From a checkpoint of a small transformer trained on Wikipedia: a variant of Adam for these matrices.
Each number is 128 + 24 x the weight over its row's rms, rounded and kept within 0 to 255. Layers, rows and columns count from 0. Numbers have three digits each. The size before them is the row's rms in percent of the matrix's.

# o: layer 20 attention output (transposed), 384x384, rms 0.0454, rows 231-266, columns 0-63
# v: layer 20 attention value, 384x384, rms 0.0462, rows 232-267, columns 0-63
# q: layer 20 attention query, 384x384, rms 0.0509, rows 256-319, columns 0-63
# k: layer 20 attention key, 384x384, rms 0.0508, rows 256-319, columns 0-63
o231 102:148136091159137103170105137052120125067158100117104105137144134110125190122103100104133113143098127121133106110149128148138129118114166087124145129136144146112136126161107113121153083138138109
v232 091:107130161130110101107155110110147170135133129123169107132163120133102146116111139120119141163169140150136105071166089109114171165122123088102097149146098134077139140101112205143136087124137119
o232 087:130129103139093102109149115195151133190084082126156182128129111123099110083129135158105128168157131112116154144145116146092116123146157168176140137124127150105110150100127122123088133099084094
v233 089:116116130135100112099108121077108104123104107126119122119150120155157132141131113100129105111093124126174113113135148167152173120086112150120131116134136136128133126076079120110111144127138159
o233 091:126164141132109083111094108136147101101102049131117137122150118152135147077162084091131116178117147120155131167150154107128121098089138143135115141136144137136100118151124107099109143121118103
v234 095:097136143124137121108157166121137130085103154104135122112161169144133106120132129153113123089144118173125154153149122167155106131173097100119142155146124150122131101124139112114159102113142141
o234 101:102097157102125173188187131116115138133109138143157140143140156162156149105139109155122137066112131121134112095134066081134113121151103128155093147162114157107141151096100161122121106115137128
v235 098:121060146132086128121160167090093119185068130141102136159136154157132119180106105131086133128121137131147132139117161134150166129132102156138080116114124099128160119121105102116143138160116143
o235 102:125138168108089097133087146176037088154088080148135141167126126159130145115106114094166116136105115159139128132111172105096168104116112116102120109119137148167157127125114106154161132146161129
v236 099:128148176149123136168161152137147073123153133170143143173111141118118093116134125132137178137139157150115170148131147117126173113139123117117123143124110146149143113143139102146152135152125168
o236 101:142079181107092179156116135147097099182107168113143117150133123134117091137111156140113123149125112138117131143132127133144180177118155119118115089159109136091143101121122149138115104127115165
v237 093:149156186106066144161148074072110152152122123170128131124104153129123139115146109149139155074146110135144101139152125152160154148160104127126145134138122158121139110132133106100155121117185138
o237 102:090072200110076191131160090160142089172064151151154151116123152133167147115159080156139143099143119122122152107120120127132093148143124163149120123110132140145141137085118121160141122118194154
v238 095:140147086102114130142122151111113088065113166088139132147176160152133135118124094142123123097077109126102161138180137167148163157152125092122178168154125141154158130128125087115124109150132101
o238 091:132136104116157143117134113090164108071145149112144113151137128142118146136128107144132138107063148141147137142141116084171143118146134126104137131153122132132150116127099124103119110144160120
v239 094:142126109089151150154146146081127092060127170075152140118134135146126119129135099150061092121075105114115134119137133156162096148111102155149135136121136094129149141096137093144143163136146135
o239 113:142157102111122115160126099063121108079149138124127134107130134146124175092155073121132098169118122105144107111124138122167117115152110094155152108138155117126138170132093093127144093139170108
v240 091:098105122118164159167141153091145098129121128127142115149093160102126133122120159129098150129155187128102155142137096099189113117108122101140125154145122142112151126147156152156178126139112139
o240 088:120083176123101095215132155121104092132152090142121146103120147097159129102088160114147117126140097139078155125140098115134164129113138091104119112188140173120127132105143115164148092087166139
v241 105:102084138138185165138150155158134111138101122148135125119095109109145123147126153116110101119151119139130106129123124119116093156101131161156107123097169139139071101150115113104131127113094110
o241 096:122142115115090119170101136129046127140159135171114107080107165127170146134147142126153091139168094110116123076120148137170124175108124051162137102127153127147125145129136122134120116136135155
v242 101:115108139112142119121184169079144135096088134136129138155138124148133113163134140126157128178141138142099156091141159112122122112135097119144144159114112125135159140163127212161130193139155153
o242 099:146170106122126127169187151163073109118120115132158117133133127150092078114145130129157114162129134143134108136099137117123197094136080173142067148097082138127116117135110178164118143138096102
v243 085:164098117175107125109089117181080183197101108146108145104154112129131160121129127124172120107124087118159103119094141120079124130140148124092090079118121134132100122160110149124073105121095099
o243 098:145165118146153115031066126174097178136134156145129122160141104114148108150167167136120144101129136127124104154117147149108099139142096135134135124113130117182126121168136136110127147146103158
v244 085:121152090104147151177166159077154075050125169092156110138106152115111120130109132099105130149110122138071143105160123121180144134114132109131170180105148123136153127092169101161155133141157112
o244 096:122095107103144140169148108089176088063118146110136142110142128141086142116148117129132119144115128096112136112132120095177153136130146121125142115153174137092172132122124125147119079135155109
v245 115:104149107129105120123092147152101116113132169110125157151136111126124109127142083110147150135085124154134114128098096119094119109138102111091169121108099120116158120082111109144121101153086096
o245 093:153109084144166162086076120107155103116112173109148136147151101119084180116135104114123131161112158082137151125157112118131138123138161112098169085074148095139156111159129138115128109165081122
v246 091:103121084131104121105131121161107137135139143102139148127156111128135125139139105111158132161106121162154157113122180151143114106146118086129133125100156091136150151102121160139130120144122138
o246 097:108108122148175096116128154115157138074196128134151120148109113131104139114108118093122131088103133165164108127142119093115104096162133134080150119120125088127131116116108128075139151088088136
v247 102:111121209126122109120104093139106155183068115177150115161150101144138161119166154130168149140178157187101088140113100091073117160150093125184121153143087142113116106102113158122118110125158175
o247 102:094078157122102183144144117189122160169070135143125146109109146120174129103147120155144114104150112132126179125135120131103082177109126158179113143101087101181087135103099138098139136095144136
v248 095:136174165124117151154085083091151110125187152158135138127135135094113124092090150150150154103102173096165120141137113143089176123136140164126183166170111179156131147127142108139122114126124147
o248 098:151111160122114156087124102110175097141107122084108125120131113095129102162100135130101129166126175128133126141131108160132118147117178141125135118158151132126133128148163096159152103116110118
v249 106:152077069097151140086198160134136136093148150058122121132141133135089166143114102119115100147124111123118149137132161136150118149122147132118106147085138110128134178090120153122146114101115135
o249 113:155209073141161041111137123097102159077176090165164115164129131132113129113114128128132114100123127137134080119116105103102109090185114117118138144108117154105125172091125118102119170091097090
v250 112:151168069108103126152135146112096105079094117130162123107171148138131108117109105142055129110115147102127119106148130128123129125136136077124168100155082133137135156087144075127110120159106098
o250 085:117071099117154166133166157110116061093118170071134106126144112154105157130118104125121130139139109115116119117115114116188144103129166127134122123147132134097184124119152132152122099142152111
v251 102:147109109110167109118172098069150132083173122116112115138095151143093084139109122144104126120057167120157138098185136145140147160145084151149139098124124133133145142129154109157161158132172131
o251 104:167168100125143071142178080102143115103138099116113118149146139131091115143110133119116124184108139154112074135102117111111104088136102155125121136151163153093139170098123079144150110136148105
v252 093:117120130150175098136076129168139142120082144130137128179140082117111146126146160107152158168146162134108114127119091090066140150133124100110136138105152174143108119150077180123086126113117156
o252 104:147148084143182146098119135157131162102128156115098116111113129075096105158121176123151122138137128142116134128159123103124138153098145137124137139103093171131104107136122167070087132141109116
v253 087:118112105131128106137157128101168101086154084137122112104122110131093124145111160122137100147142126117163138077132130129103135135092130170124171112129159129150123132156100138151110175129144088
o253 093:126206128132101065151162118099143108128144068117084119104127113137110095149133170122157092214122134111151109149097145136164145140115115135104127125145157127118150137168153155162108146148075092
v254 082:146179111090111151177145149066132099064151158111144125134116157153105137125114092145097140125111110107099150121161117139193161125124107127129178181147115121158131099146138083111136111140151131
o254 093:137090115081124164152131111076167085100103139094119118148160112144111142145105112144132124134099128114137119128127114091180147115131163129127144133167151159117156108133127097158119092128184128
v255 095:093094141144092135147116144112085172157113127147122153117087167125099164130082169130121107111107103086131135138128128133164145127111155157130126124107141164135148156122143122094128152124102084
o255 094:071142157134095095132110131158117114126136100149126142118155156134140130125161116099121111154144123115118165114168173088176106131155144109098142074137175154153206119147134133169141138139144077
q256 104:130117119133104129144157120128153098130115079130131157119195130089160147138145089113092134128134117101125137146132132136184113125151121103092120122131140100095200084129095106140147101153148137
k256 104:147108118101097145115183133079165109125101116121133111125190137091125110125134099116102138137125135100108095146178129126143142121105115111109150119154118118084162059123078126131158101176112114
q257 094:130145177136149092126127136093146115138156144142161079156122103104167128115119124106115118110137161103101083098157083088099114186107135129151143136132155156183122143103140162100103175104099106
k257 097:136146144123140134103153144098161140159102113126129122160123142137114109139113172118096137090137142087082046119138080111097118170124108129127134116157126186159118114125135106122106126136080154
q258 082:134115120106109149164145129159119155133099105134108178089129149157111129141127176120152130125145129141140162126082155154139122094164126185097156142115132104093122137163134087140134096157168128
k258 086:118115150153111106190125174144103116117146125145140153083150107122160158142127151096153109146121141150183173104112185131117121076142126153107148168116162104100136160129124141140126133106159096
q259 095:164150147139094075156146132148117117112103118137136171129123103141128141130109135089150124153139130145123135112101119129156139157097101175091150151141121145115134131152165090141116141133144126
k259 094:105128173164118055179113147135091088129138153132146140133133117142167159146097136074156115151128148118151155108134171131090146109138109169106122173147161080111121164116121127117115139094115101
q260 085:150086119122110171139181140167173141147101133095103141107129142136075154170134135140104150132135135126130159122119088177174089113138121181126120136084128131115114143171128075141129145129143107
k260 087:144114112123112166130169150147169066112104125118149114079142131137079125125154148108110127142132141136106132150141079140151116105113150166124135171129147144132118096142121118150130171150148110
q261 100:108123172113122155146169147135163122123138089139134134104158132089113131102128169182100132120169102172125147119146196123117116133135084138111142111140125149132202113151104124117113116121126107
k261 096:105137164142111146170132121113116137104113131150147142083142136121106141117150141162136115152152143139133158151150189120134125123132139153141119140125134114115171097159102158146148147097135105
q262 101:102156154130141071149111134107114112109175128157106118124116143150165116078090168162138129131131088162135107122135178081070172131149160117144162130139130158148133124104156140105126146102117157
k262 101:107158162161135114171115149109096165135153112158108126132097153127152105116094165180146138128131086130151134117105165121128154119141113123129150102109142163125133159087178113119115098098127159
q263 101:169185173149117073113143147124130123129141080146131141139106099119170106138125120095152143127172101123113119150147128080122111182116087163121164111131158164162124123162161142124093141125138137
k263 103:129160163168112077144118149127082140140146117124105152108135130098153118145109122065158117147118113106091140121160175093088090145125122166122127169116171117161098139144148128103090154112092129
q264 086:134152162110090116111133135151158165096113111126094138112094120133076100153130106140139123139150106174134140156111126197117121144119139164132125111112134110134116174168153081117123144129122095
k264 085:092144173170126081160088145143130126089172146128135102092083086108097130133134129094153112134139133162149160131153160160092114104132135147111097152108151097139118163120138138115101152080116106
q265 099:116157160122120092150160162107102105142155085132173100156138117125169123117110169110107148097113176102127080108167113051098134132143152137103139129110130155174148127111140134096096143124145126
k265 100:108133147130141115114127169135109154172157108113154147167123125132154143142095148098128172109105157107119082117154129088090139125161115113118141131147147160168136138146132107101109126120129154
q266 101:150151136118117112125128145142160175133135090095137179125103134106149134146160114094143126124159119162105119139112109125158117141098085143118160114155123137123132146186154115110136180131121149
k266 102:142145123131136092137126135163158111127142118126122128119115142108146128143127168098136116106125160145095143099127127105102102128144128150097104122140133129124140163168128137133114190102116139
q267 102:169099179152139108162151149154100122164139112148125116130119099118125162125108134106175153179136119095159150114137120066145111131146170166128138150126154154128125116121161142154127142146135141
k267 104:156091159138118136144148180204109104160136064149131141137131133121139125106138136099144175204112094121140149099129131121155153117124127111137144147130125185119101122101166113129123126167114156
q268 089:130145166112107120130152137135135089116091095127160153147152115135155104143155133111124091116145127110120131133126132156148108148161155190089147111097128127125149136146109119142099139133165136
k268 091:092132195136132090135135165132144079105153155153158119130149067120139146129166145079131081131154140126172120124173161143071139113140118154115172144143124138119107127145076157129078154136127098
q269 093:104145092083097182126062089119126148113120163122079147134148145158154079141128143123126100131115131131125101132084131183100185116130114088116106158128115099112103154137100136119150101126133122
k269 094:113160147120139124151063077086153161111142193141094148154125119126142144153124159123140090114140141134159113103075150178089155120144099114135119114098134100120141176096123146119137107109123104
q270 103:092155132101112159130152130142139164123104103135111171136145114163118100150145135132123112155124141171140138138089141149121147143128147162093116104069096125101110175156090119117118121113154071
k270 101:080140143157138123154104145146131147128151150159141152126123072139122127134145153073161088139117127152166150095137174162087141098135134157100139114082131099129145163142090146119104133086126073
q271 101:128156175142115039126166137117106080126131085149177114141144097096184120129132101075128127117138122096121088138143124097138123182135150134092145125102141146143164114115129133108105114126142110
k271 101:122128153126123091121144159107119115159130099110143124175158107112138090140128113080158139109123137089130058114149141111093125157111123102116170154131164166152136093122116134086104110152108138
q272 094:103167114093121110104093114086156122108123132114119117149166123111149089133150082129095104116113135155121105156158109187103163144127137102124100088089086097135144168120062115105107136117147120
k272 095:108188118095147116126077099031210169130124172161118116153146085133106109135140123134113100100131146128135083143170136156054154156124114122134112073136101139152156139102050138108105133108107115
q273 104:147089135118159146120087092115112124144133168118158107114113150126130100121118124094133089114103156100141095159111137112129119130132122088115093167167152112111133118155137159136153106124113135
k273 104:155106157106165136112115093133155129120159148082120111154104139129146125135119144138117150079114140122137093140080115096129129137152132070164106124131157149140147155144149181136151113118156143
q274 099:130153147126169082095090147102112118141141131117133105171121111127162088098158090134143119138132114140142109167197133118119136163115174094158106113142116119173127132092107159121125178117115174
k274 100:106170151120182107092098131135143174135140109131115111176114119117153108123145102167145135113154124111144106131167131116097143170140120094156104102146120173157130174104103145095112142115123169
q275 106:165125171141118137147150112127154117103145138148113117085150120082101147145085134095130159115171105116102141066126095109148097150078106142125118153144175170131132096153133137151140131119118097
k275 104:147099152128071134167168137093124089095093104093110133080144148117089110136107119118143139132138110131082138089117107112167122154100132160132109155107147139103136072165131137153130140118120131
q276 102:114143139146148097130127121139098114111137114119133135108094131125090150136116136103162121131146128155118132131150165117118110109134148151097133106151143107118111100125140113125104150128143129
k276 103:103116147147150098124104127174053120112174120119150159095112131116144154140130091115157135132128140192131154120130190125147120105163155119118097118137113082112096128132102129124077123104154128
q277 102:123142102113116120129121118114176138128151090106078147106156108129124145145122139100108169132161146143143156130122090135134155088148151145128086106077123098141130158127077083111130127137161108
k277 103:128146088136108119159119177089190113132138109126102158100138103136100139137115137063105167137125139148156159109159102154108133117120106142101108122120115121102149139118072088139143157143123097
q278 108:176131151136113091144158122111112122122140092121116139107139129097116136134075137082156175128171139104136163116141128056122145109108127150098104129135195117151147086134144107107123127120163120
k278 105:173108145129077112182137159084095116110116087102112146103157164111135115159103125095163176142105128132123184095136157118118136108106146166129073147108165111141118092146145115126128135124127139
q279 097:106160160066125129124106119074148135096164126144138098142178136123174095133091157099084121101127133115127052137114101115077156150149111114122130174111155146165113156143108109098104109091132116
k279 095:109189176122144092127058097067176160126185168103104141136112142129141138154078173102097129099147127106122069126097162146076142136157094100144118141106171125145162145133119125122116131096103131
q280 105:093104144135134179129151126146162100135130089156145150110149118138157137126131174113086103086131129137132132139134167143155079152155152152096152079068099097121153123106115116146106109136145105
k280 107:092099135143122143100147166131134094133155140171158144071148108163133134101129151079103107122128142156151126131179141157149111120148129105094169102141118105085133118143113115146110124139108091
q281 099:162116151129132095187116116084096080115124168150151117146174127122157144136068136071146113117097144072128108094130092069105153121128139145097142188159165140145158127117145131152136130138143171
k281 100:135124202102135094163133134079136088110114121142135145198168140123172137146107155107130166120132120068138077095103107104102167128123085132126132122151138177114148148092136124110115110145126151
q282 101:129147149092126115136129123100152129103177056130110156132181153123193099127105181108091143107156119152133111138123150103082146144161140104095109100121141128133169140128104147118124115143148114
k282 102:107149149137106103168100158085151144113183122129107165132135131138175128162093166100119141098118127145165147111123166131078135150145102102130106103099146118111175163117115151136146138108115116
q283 097:150131161153132128147090117106093118141118194173126090116164116143139113112092124112151145155115130102161150134108115091103174140127132131123124175139148122153127123125164152145144119110139147
k283 096:136123162170106114142099133089098132145114131145143124141152135157159117105114129121143166178114103087157162087085148170140163117108098124165096139117120146149124162086159118110138111120105141
q284 121:122120121115101129181141136106096122117130145132138099124144168146101136103076176134108158116117152137146143062119097088092178095113161126135088143117164142137104154102120132124133115113170091
k284 131:120122127126089142185133144109097147132143117100156134140128134163129133116105150119122160117129129136154158072092107145114168121118134140149085108078134163146122151120144132134132110111171139
q285 104:120141099093104157085113097132122176137112117092128142107113145159107107162156110146150120132122139111127133171109135171127132125125081141125109104135133095101080152166157104101118091119150098
k285 108:144158095123131128102074072118108172131143162083126121084102108113130129154132095113129087117121147128109156135107163158099098114135152155133109127104134054161093119135137123122112116093133081
q286 102:143140162139109136156164148156100115112119135167147132111116136148091154135080170127158106106132115113111118091103110118123108148103102197104175182139166171121100124192196119154113133117141106
k286 104:115110185155101092158151116163048085107146151131159124110125159145118149141120156103138094116131131119103127097094132126115115108163130178109144185124163119122082131172151131147087128100144109
q287 110:105114094163143178125135127155158151148109187143116144108098096146097159146143130140145140129134148156119151109118128174142119111118124148143153096092077104119084139085129116117121141128103124
k287 107:140099069168123151109146140165104113146099146179131144076133107157102147109151128124112106155134134167110146127118105157183109114138150155086140105146061093144099136131108079142098094135123119
q288 098:085120104134107097135144146128119105118110147128139115119158136123122128131130108126090127124083118140160138120114108149121114120141183162124120129092121108148136168088071144127121118157144129
k288 099:098119146134123072160136155138110091138158131142138109111129065106098131117138102129130072130160140155175138117149139149150132084137142159138135109124097109133162122114111128143095116152152106
q289 096:140087132154128146140098090118116128148108125141067122131106141131141124099093160104168109121129064097164169083099109133133160123141119118118140177148157128092116108115117121147163094157126133
k289 092:127091128087119148154115109130126137126122131091083147162110133149151131119096088127188103157131110112125155117067116141130160122089097070177082138090131123071122153106161156129153096117118119
q290 096:161153144135167134133108112116147132131120171121144106121114089096115104092152144155158125161151161136111158138188155134131144168126130120162100168148099124174134119073110178109099169152118117
k290 091:121158171091140136148100119084178161129117125125130127121133114117160118158155175125191129150126135123089109123155127126128109161078096131124077122142109165143144125121093140114127159129123129
q291 106:131120075074096177152141134151125168128125106124124092134172147136157155106120129120160135146138140101153126139097127103122148084156176122097083099105109115067141119139163096101119082127163107
k291 106:159141056118098170118136137175141123126091139163128121125113163155136124147119136123143182153108119092163141159111141124099121086108134152150153138117096128103109096137147116093165114143172119
q292 089:101126200120121145128143124137136127113130141148092124158134120162124113154098157144126128144155111141084100102086142102136115136089125181116203134096139134141124106184130095136127113092116145
k292 087:114141172172124132161143146124123091096116094144089121146126120144106133106104147181095103100184097142134124109102149116128128137140116145132158160126167124111185127110142147151108131133122127
q293 090:117111106135141175120146155144112117136131120125159118139142130127153117067153139168129130163117149127144148136157175104158097102118118118141137157125110121136153126081132158134143118144137134
k293 085:092109142083124131144129150185084157116152108116146084121142136140172117126156143142192115175108127112097137116161151134155126117104122123128137107108113093118102116102112149127137103127143116
q294 095:114107149157125173109167166163114123133149111121155124128109120124097134139132108171112130135101161148106121115134139129137077117099088132148186106152117131142104138178183151163140155094114101
k294 099:105114142153100139108165127187090130121120086124128102099136128109103111107153121136098113109133118154085118113128121149137107140139120129093169110150145114158075121101145092139118157104140135
q295 095:147125129136163141109107123122117144151146130118142133125090147125138081090122119148184109147131120118130160154157150118149080139113107092137111163170136145129115134136158170120153131123109124
k295 097:122120170074113134102115115119113164115157148117114102113109166099186078134125142133183123144106092119131139113118134108122114151111112113141053116107138147098116144141124183120115093103120143
q296 111:109127135126123072144141128113112095110147081161092105121160158125148130122089114146068133114106070128119122129123144148126124112174161104099154121142144129116187103158127096124148111168142183
k296 107:091128127115093113111125149118130117138167121117090131115130185155097129093095109166080138113151124137108160114117152120141146117148119076121120106086122155101151094119135142101132103133140143
q297 112:097128125124127187108145129139113116126136121112142134151159142149127117103139139165148143174148133143152124132122154084162101111113155170146148110089130104135103168097110146128116099098163136
k297 110:093144154144142108146112169171082124104179107132132094118130103117132137129135122160188090164167094120150153107144168118142112083122148156147120117090128080125141152111119132148116110091144121
q298 109:141155108100102139135119140139170156131098120146108105143141121082116112148170102146135121156137102133136167147131138178123105146111159105154112130104061158110151167127139105121113159127113117
k298 113:115160111097087167142153131092185092138068135136146113148136135093130127123158144165139128153150129119143101146168101126117118116091152165175157138135118159142167117135118114109106127135163121
q299 094:158142159120160046102103094082153090108132121122085152138075148115119080166099122146099115094121060127103131111163109169111145155120098108129144142154157178158135120135108126143165150155118164
k299 089:120150165078160086124097113063177137147150119077088163155120139118120134109089122154128107091137142133078090133128095136093151149131123076119101125114139160115153148152118142133128122090086135
q300 097:119085109138110211166147118154146148128120151128135104122157143155122157102116179130148145130134156133163137115079102114103148091154177149105102119086135081104102138105138097129120099111154085
k300 095:141096112137141187150103148151139116124106132136134117138116146137139106150136143136140153136110106104176175119104104170128136132088138150149127123117100091143141122085146085117126128125181112
q301 093:142094155137124205124142146135129113121143130144129112128170114126114157130086139141095153123139173119119083095110154104124108083121116131125171106125149105158149090124140080156112112115133150
k301 093:112102127164140149140131163154079107096113097143121144146164161166130115123120141113090151116147126111105132118101125142151138128149139094097145129118153100143102104100140096136136137125149156
q302 097:140112137135154119128133117146100118145135125108123143137100136152158164125118143113147151118170118097141125094118106104142152123160095139125121151159164145093104065117122159126155092144098117
k302 095:126099126126143154122142134162114184144151147078136135139114130189143167113106091125165131122125143139099146136079141129106136154142100053144136161113109133104110112122159185094166131111105125
q303 103:147145090115135128152126145145159145100145123124128079120132121101115116154120144147062124105077161144129106172134163141098128094152088099142103112132123101173124131139113103137102142166113134
k303 099:136168109136141127124095112125153143108094137115137117098148135132108117145124136150077144124116142132101099147148127149082145126140149123149120125176123136136152114118125093144140147147135128
q304 109:109098096124112134142147147126136113121112169142155118112165144122118121132105141089084134112097148150146153107117117156114110096137177162105096137097133083123130160092090119140130132139159129
k304 110:117124115102138146158141157110145085127098120137142132144159128129127107134137169124097126101098144123152130085154084170155168119101156173153113129141125113123127137100097120159098145131182125
q305 095:112142108088128204118125116138156162094121151133133088143196119133154127116121152132167126159161146123145108158114146110122116108130177160145105102076114079130112134110093123096083107114157138
k305 092:151147134158158144152122124128109118092125118198102127091137126131141124155144152146169142154153109083175172137122167122142124082137154192151103119115141077121144099117097121163113114139146131
q306 101:144123141089139091131150134116124102133143071136123157146122153136151152142126114162133138120145054102146144129133151126152142108157096150128191142153146172122165076182108114130154086132144182
k306 102:130127140087133120138123140113128142111180122086110111137144149156131153078132102173142111144152103131094133118122160112121148125149120090147142116085124131117139114163113200132147081090144127
q307 089:094088098137162130096153156163092110127143141118163124121101137147128117092144094172105119154114121147162162136129185133160100144130111109155136158162090143126110134125127191150164136123084121
k307 088:073089170094147148113134153172085161127174147098180093113091135155159116112154114143129087132117113161128142083132141122165128156138113120131104114134127101120084133107131155142136116093129101
q308 095:143168132096108097124132148131140145130133106106147148142122143134124118152142098136094143138120128160110123130131105123149099147111153153135117068117111176107134169161139110114119168125150111
k308 092:090179123106112107110114155093166113160138146110168118125103126097098141133129112105112115097138134153136107132177134084086087116128121159130144115130125169140187102158095135118116172108145124
q309 095:120179115093122085124141125137138137112132085101154144139135117133103143165177085168107170165123126166128110147166121143116154115126158145163127055089110154134105176140097122101108143116158135
k309 094:132199089154140065091112116132163132151148112146167110110112081092070131148165119146121146142147142164120109161187149122093102092160160158111158123140093128169121116150093090138121160141127146
q310 101:124128086145094141143127128125127143148124100146099139117094117120132148115118109110147167152129153091145123114117129129129156103161137075108131135153138104085121096126133084109150109136117124
k310 097:110105076125102142120130148177107128142095104112133159145107166120132124121117081130138185147129140112114152138093112131100141126127131086098149131105115162120116140119155113072155119139143144
q311 094:137150102119125069123140171126120103125126094095174122145152124089162161135140100098101155130130152134104099154175123117142122114129159130133109097165118156114176129089111125102125172142154125
k311 092:130149082104111100112152142132140113154122104130148116120143105116119136110128153118129169116108174108096079149170103122129140122138151141085205143179102173149085092156122117099108174137134140
q312 096:153122071137134075133130148129128091130114126134140113119135117051145140100155114113120135118132130135150156158176133150147132119167163087143072141152090126127171105072101133120123162182131136
k312 092:110131094081096148124135131120147140158096128131157113116171136123137118120149139137151166165096180110090087162174115119124149137108123101126141131144070191111084093136118123103142151154148137
q313 103:139102134127162131133115153131161121107115122137090140156135112126103136154126133130121123136141117120123144098153125175098165114115107119123122160125107129143170116130135108181141145120104195
k313 102:132137151119122164141152110110142109113097078130141136168175135150144139113152147145095142159123131119111111120115082148136137131112139131116176123129141092135115157117134098159152107142134143
q314 088:135152142099078116130130084120134159131119078138124138139121145143151125145139121118140134108141093117105110115099078144148144147118130150112134084105136152080124132183158108114124104108158081
k314 085:174146101153107109117123094111148118163078139143118127138111101135104144144112091127128135128145141132123109158120116135100123115133112165135141125128112146106142105157134133116126140111127100
q315 092:141108118145152093141142161134086081137131124100154114128135134095144158106123134136123136128122146127128113119161125070131127104138115117132134147193134125162142108095128166138125142144130154
k315 089:143108103127137118120166112180099165130138084124116124105151115127125110116142138113122167141095151121080126148167112111153143125157126123102164130190118143135055106143156138132120150149110155
q316 102:143129115123134108115141126118126127154137114070168164129095142140136126120162127132132154124153104158143163100149087133160151142124119145146115099138127159097100141109100154125158133113139116
k316 102:142149111109151103117125136123150146171146108081156108128114083111111150131143109129156124119125149155111112114182082128110127127111116138153161123133113123131108135146106166135142160090124110
q317 099:118165123118115181126120093139160179134154083115112159152121150174116116111128152162146148174144116150120134144091132122120141119102124110156134074089114133086123150151179123114130123088136108
k317 099:119167084154111128088087133146159139128140116153126121164083142126166118170127115152137153138129088131143174130097133128091068112123134137135129108078146085125141128089125113132140119106125123
q318 103:139169141143164077117090109112176144100116161153120143113078106105076119164145135118128121117132145140090148130162114204074165136110134116142123142101096123168101146117108113145117172129088117
k318 101:144152142156154107125107068061176138142069129143159164139127129098119115156153144142089124119121125146109098147138092185109135162134137148110130129167107138136146147112117076150099134159087138
q319 094:148173146094106090149110113111141104122150114113129146145175139130121173171133126093106152108145102148143117116134133126121177097159146163124111103140135124127143107135077110112109126137158178
k319 095:156164114130154116152097144077187124135184127113126149145144115130099157133103130119101153106141135127132123123147130104103146088158156123150114131119122133128171123156078158121131137125154139
v256 107:144129103101126108154154140110129122112206139134138149138100115103135123121120133177121134126129110118107144133146140113147097142128154102129122131128148106147123158130109144162092130090140160
o256 118:118161121165097138158137137110083166179144129121109141134140119146083082108157179102142148152109183123163112111115097151119113114106126100153110139097087134104133120083115115098124124143091081
v257 099:112154172106085099169142124111124147124114101151120137141115149095139090166133129133121149072113140131155143121141120162128156101108129140090095124116108116144089143135092102128119140162136094
o257 114:100106142102082146131162144143121100178105150091114141124116122142125152076149118122145118128121153123129147149096141101106101143127105129135108145141137195125121136110173178103131143130123124
v258 112:090176133142090100104099139147118099146149077129148104134135105115155106121140059136107170150130155110156146144152135163151088104132128098178157084099081123153119090108168119109140143136121141
o258 093:097117199132123131153140128145099146140132134114101141121112103121075166101084183094106095116121123130117090118128083176141161158098137149124118188124136114112125134104104173132107134119092095
v259 117:171091122162149145142112123085149137079102195130141138108139127149101181125113150081115118131106130125121156093134133169119154159108112147086095190107116152137134139141103131132122134172136120
o259 097:122125094125158095123151117143144147121137106115157107162111140130177092143118158184145144132129119135097093150131136084092101089147123120128146108197118136114122113147159120130161097094113180
v260 104:119221159082134113109129103160149136074142103122142135170116084101147127135142156144142140121111172135151090156151138122095133129101139121143147167114150149161122089105102143122144100097140087
o260 126:135096141141124186140148127141121130155114091099105151100113117162092114109136110102133127101161117134141163113118123146164132149126134126113153109127090080114113149099136102142111157097103106
v261 095:128151149133106119129161134140178092120135129170131131133155120148118092144130118096132160122149182156142123145135123088114129166126112119131097096138121138135105131173111147156138152113118168
o261 108:128064132115122173150120132124132113144069145119111148092074160092117133132114081125131087114093060142138138117096136165132166108139110168142133148137153094158096152134125102095107096154119055
v262 102:158186145111119108141128114138157116080179108161116137133149080119161139138138090146129165154131132131142136166140135141141103163088142094123137121105130087142090138126115169144145124105124094
o262 121:104114167176134160180187128142119146198132103097096145124090136136073131104133202146141143104147168136133116108143118156111147104124112127107135131140115125110143141106126093108101135126054098
v263 118:152139120077140102111145127134138116129149058072101130145110146119145092129140101202148112164131113132105119135137120100094128103127149106168145059131139104130087123136114130125116125115125142
o263 106:151115106138087127132106138110112140121117162158120129112149108138093141128148161030118136121124121147146167123104138146148125121120135121134127172087135151092166125113141122120123134134128120
v264 111:121104112110125141164142150121174176153091135121115116119044142138105103143134155110112153125131157143144143120111101130091121184120148166093120140137151173108089178100126127130147136091133117
o264 081:125085121106127163121140137139136106100099161084160147099158130156131137143159126172136129111143144147115150116118152094126123122127091084100147143136116089143172118120123117155147128134123142
v265 113:091090126132110139092135134141130119169114109121121147136113110134136122129136114145108130097115131114112109159129158163088163136150155129129134072088125129117159131083171118097147094149133136
o265 122:139125148133139128120100140144133131096147150104139129081147117118125158160094146127124115182143120147100100108138116104125117150121103136133115184134159144125125130135090174135117178118101140
v266 106:144150118123149139143106138127145153109124133092128109121140103127059153148127182100138122163106108149112123078099090132096148074161128119112106145122121128147151137118111133092105097119107144
o266 106:151163123145171123102139128110100133132141097177147093162156117142161114101183084128128118111130133085120140180137147124150124145128145097137129103158083112100105069127163108137127107120118159
v267 103:167124124169143113109105095149122138140161093133150145101124094129112139104114114145153110172102108130112150121079126162133169078144122116151096085125133082096113132106161115108117132133137080